{
  "num_hidden_layers": 11,
  "hidden_size": 512,
  "num_attention_heads": 8,
  "num_key_value_heads": 8,
  "head_dim": 64,
  "intermediate_size": 1536,
  "vocab_size": 8192,
  "hidden_act": "gelu",
  "norm": "layernorm",
  "norm_place": "pre",
  "norm_eps": 1e-05,
  "positions": "rope",
  "rope_theta": 10000.0,
  "rope_fraction": 0.25,
  "qk_norm": false,
  "attn_scale": 0.125,
  "bias": "all",
  "tie_word_embeddings": false,
  "parallel_block": true,
  "init": "trunc",
  "init_std_qkv": 0.0164,
  "init_std_o": 0.0164,
  "init_std_up": 0.0164,
  "init_std_down": 0.0,
  "init_mimetic": 0.5,
  "optimizer": "muon",
  "learning_rate": 0.0106,
  "lr_mult_qkv": 0.5,
  "beta1": 0.95,
  "lr_head": 0.00606,
  "max_grad_norm": 1.0,
  "warmup_steps": 200,
  "schedule": "wsd",
  "decay_fraction": 1.0,
  "decay_shape": "sqrt",
  "final_lr_fraction": 0.05,
  "batch_tokens": 131072,
  "max_seq_len": 1024,
  "doc_mask": false,
  "train_tokens": 781400000,
  "max_steps": 5962,
  "dataset": "wikipedia_en"
}
Each number is 128 + 24 x the weight over its row's rms, rounded and kept within 0 to 255. Layers, rows and columns count from 0. Numbers have three digits each. The size before them is the row's rms in percent of the matrix's.

# layer 7 MLP up, 1536x512, rms 0.0726, rows 783-793, columns 128-255
098:102101163120138152140160129127136149128118165163150103128147136164113129115146118135104121141159099146110157161125115133124125186155108126137144148156064155131130119127143114157133176153137132117123126124113157131119133111145129089129119131127154112120151136134131153100112142127178140103100135170118172079084162167125127088127146113172127162172154143122170160141122126147119114128130
098:139140133111115108122171159121127122071099154105126108085154127108167144133119110107131155157123110132086117125160123141121137193134143111111163128180102145153134123092112137135105123131086078091157101134100151115152142139120177160173151114171152148153136141172123110172153071181154083134104139113117121151112135121147118149137147138140128088130119137111122117134120105114088116149136
102:129142095116088143181145103119160132128140111064115104117109155117105154135132146113090141138164149189128154107143152147135139089124088122096140115110115119155147131123173140137082126150107111116157076112102088142133101141134132120125108133170130100150124076125138111164133119093119130120112139151121148159144104112120160093171145108104146123083146120138139125135141146119085164107129
094:068157118107157150138087103134141138099112109143160137091114132083161120107127119126181087140119158160124131140127140159145142130162119141134110127167130099103170119110128121112108170133184104125102134150140085123123129129142093156168166088127165121120065169133133146138110159152158070144095122124089090106127145147119191121149121125127137081113145117119174140129139123103112104121126
100:110113102103145161112081106116115127150077100190142129086097118127119123099126143123134095111168135159120147159137145091146118130136121158128125128154141156115114124113110112157103106110122158148118085116161115129130095116151086131120167129106133096095127154129115098142158084196115129131138132160136160099135146136146113098099161129139109176104129098104128157140184134152127136129117
100:172097129105121106103096141100115104167122108094092096159146112150123119139115154143101126146132165095100177160152133131157133103139159112111124142111125115118098146096128140122152119162129140127145051103124089159143148101125120139106126095149171116128084080119176168114122138122136186110146116108135094095109140116117154152116093108120078105138103093112166116106081137146087146136172
113:088175147139095148080169161095092136169138107091081161137104125110127117112112151143108114106111115152120117106144152105129148097091128116100129105147118128168120149095131131151147121170160152151093189125091105130077124094149158159144079141146168093147124100137122163126180109111097106127141123145138090144120123142117149135124154168110134155164138101181150144114130120127146137119121
091:124160115128155132117086106093108119130125151152098102111129126128111156121113119135069169105151139071164135152088132099167141142130087103117097157095141088106157137174106123142125160131156090082141120140133137135096129133090108127153172165116093118149147132119120123148139123118111111178130139101133143139109098183143170156108140134149123133115174146132109143130120148118117132110159
106:110159122162073085177133138104154129141084128148126116129156118120196129122144124171145113123124165149133108149099162105136132148176126174096153174118150119111164164144110122123141115112165097099148107139141155120103111134140088134106085142135130125170124110087115130130128128136123114127171142111092190142118118098125113154116128063111120128170134115096106095121148110096134135127150
105:114121126119138142125135117126109170121122152115155151095122122132088135150149110130120103069108144133125107175115126106130143112121145120097145084129115165114121112136122100111095129113115173144088130114118125112089153117145141127083121117181101160141056089075111132191099127139203091129142086117109099128142140150131113133097157146098134107154109139114142120135117085109079199133159
100:154148119177151175095141134123183121132128091089122086156120145129107163118143127108165137121152084111161108171148126117123110116130110161137130127139146157186149102140106156086108172124136072110112076137123139144108129141147113152130148075106132088149082137096129157124080091139130169135124112139115154101127131157130088123157104124133134089133149143151096127084119115140122150129081
# layer 7 MLP down (transposed), 1536x512, rms 0.0456, rows 783-793, columns 128-255
095:139131166163114106130164103130144154143177108131127160149150143119132131094176123159089130160103086126135176094141129149121170102157143133137124114111137131116150129089141139100117078105114073138162156126126148150150114150150148105149110129125172098117158151163119139115086184121098147108138132158086126157139124109089142123116128097131114164131127124093112119144146117161118136136115
100:130113110160114130135118117142134145149184124095107111128135094106105068151181120145114136140165130096153116113127148116160168144148122142130097104154162108092111143123115119096167145153164167126154113116167140131132135129135131135123105153113122115114129110118192102145087143098163071150145094123101134131121137131151143133149102146137133117148092122128153150126162141109109089098159
107:133121145149157173120100131125115129101159121116097109127106121105127135098099082104123131093113134131140149126139126170146173115117100132066102119150156169089096145134104132113143135134102151139118147109126125120123130148129165135126138147126128147108161127108089123132054116178154132136212128133095147143122127116143105127128104143123128143126180167163148155091105093153154116123137
094:187151137144139090129086129076170109121097154090163133130112117112124126112152128154086119131133081156118113135125130129118094133129144128151155154159150121176099106085111134121137176125104167099131132124103100164127137122128127134162151145157096162115112150147101131154135142125088119112122139154084139130129147147139117127067097128126094129137099154119108108131123155110149146162120
107:115109154128119145129136121133113160140138128136127125159128130168118070084085133102116120098157105119078156105120109130078126085140147190093146120118158132185096131110154131113146115137132155118162135102113102133127155145129089110140152114141101125115118164146100116110154110131084156175131157138085106126106155096135093107062142136144093111186120128121171104118117128108146178175120
098:121093110159098102151134139141136145085136099126158086120066134173153141112096116111180156167143135121109117156136143112098131120099115147142153131128133159083128127138110132131144127134090072057134147130109133151112198146114180129166132132093126092107168131114170121114083148128116095117135124125138110098158146100168114105140139129102147118132152141123190100138123085134155133143139
110:118125118118178109140093121108135153093077133101129133134117117069122162125124122114137159173168094168165135161153131095100138155129143153111149131157126128175159081146132112152144119125110093119104134099112106097146100137130110145125128150090108113111104148114111165126146117129147090125124149106154108139142122083065187142154146132148115141098115156138109107127141136101161110106160
096:120093111161120132138133188063142131113151156062216174146142142164147137138112128128122115124160139135088123084139092132129166119133123082128123119135149097138122113145142132128139123101112104196137115163080127107171127138118092118121086129116060104113111112119153084104110159156140138129123161166114066153152145131133109114123103089141150130108121117086083197116133118078122126095157
096:130107097147127153164125091128115127128087135132097082151119101135143166112139151140135108139121160161158124118162121137152130061096097104102146159127120115153125127180163118125155158123099099127121120112121140153137136143101099128102146170170122107101156124117116128125132130129137134102100141155136105147083102149115199091102074165128145159145107135118113129178122162100130118112141
108:116105108146172123133127137105133121123136189132124169129126135112136153080132102132147148114107093171114091144117105172094133163109162111118129123130111145171134106122117161124146137160118104089185093155136101124166120098171134115159128101154125157087130033161144037126134121174102098130166139113146138151137122139117127122128097154150131157130128093137160107140097178123107114144177
102:102134117082174118098114105158152150066111111132104120131166156136136105151087129138083101132101140156063140086115121152159107115099144079105110154152094127089138156103168093128098100148107139157104142183170123126120141101151128113107108133124136140139119161138108144134141118102113138117145164141118144101113157099144124110153130132127119091168154089145120133117106118124139179122150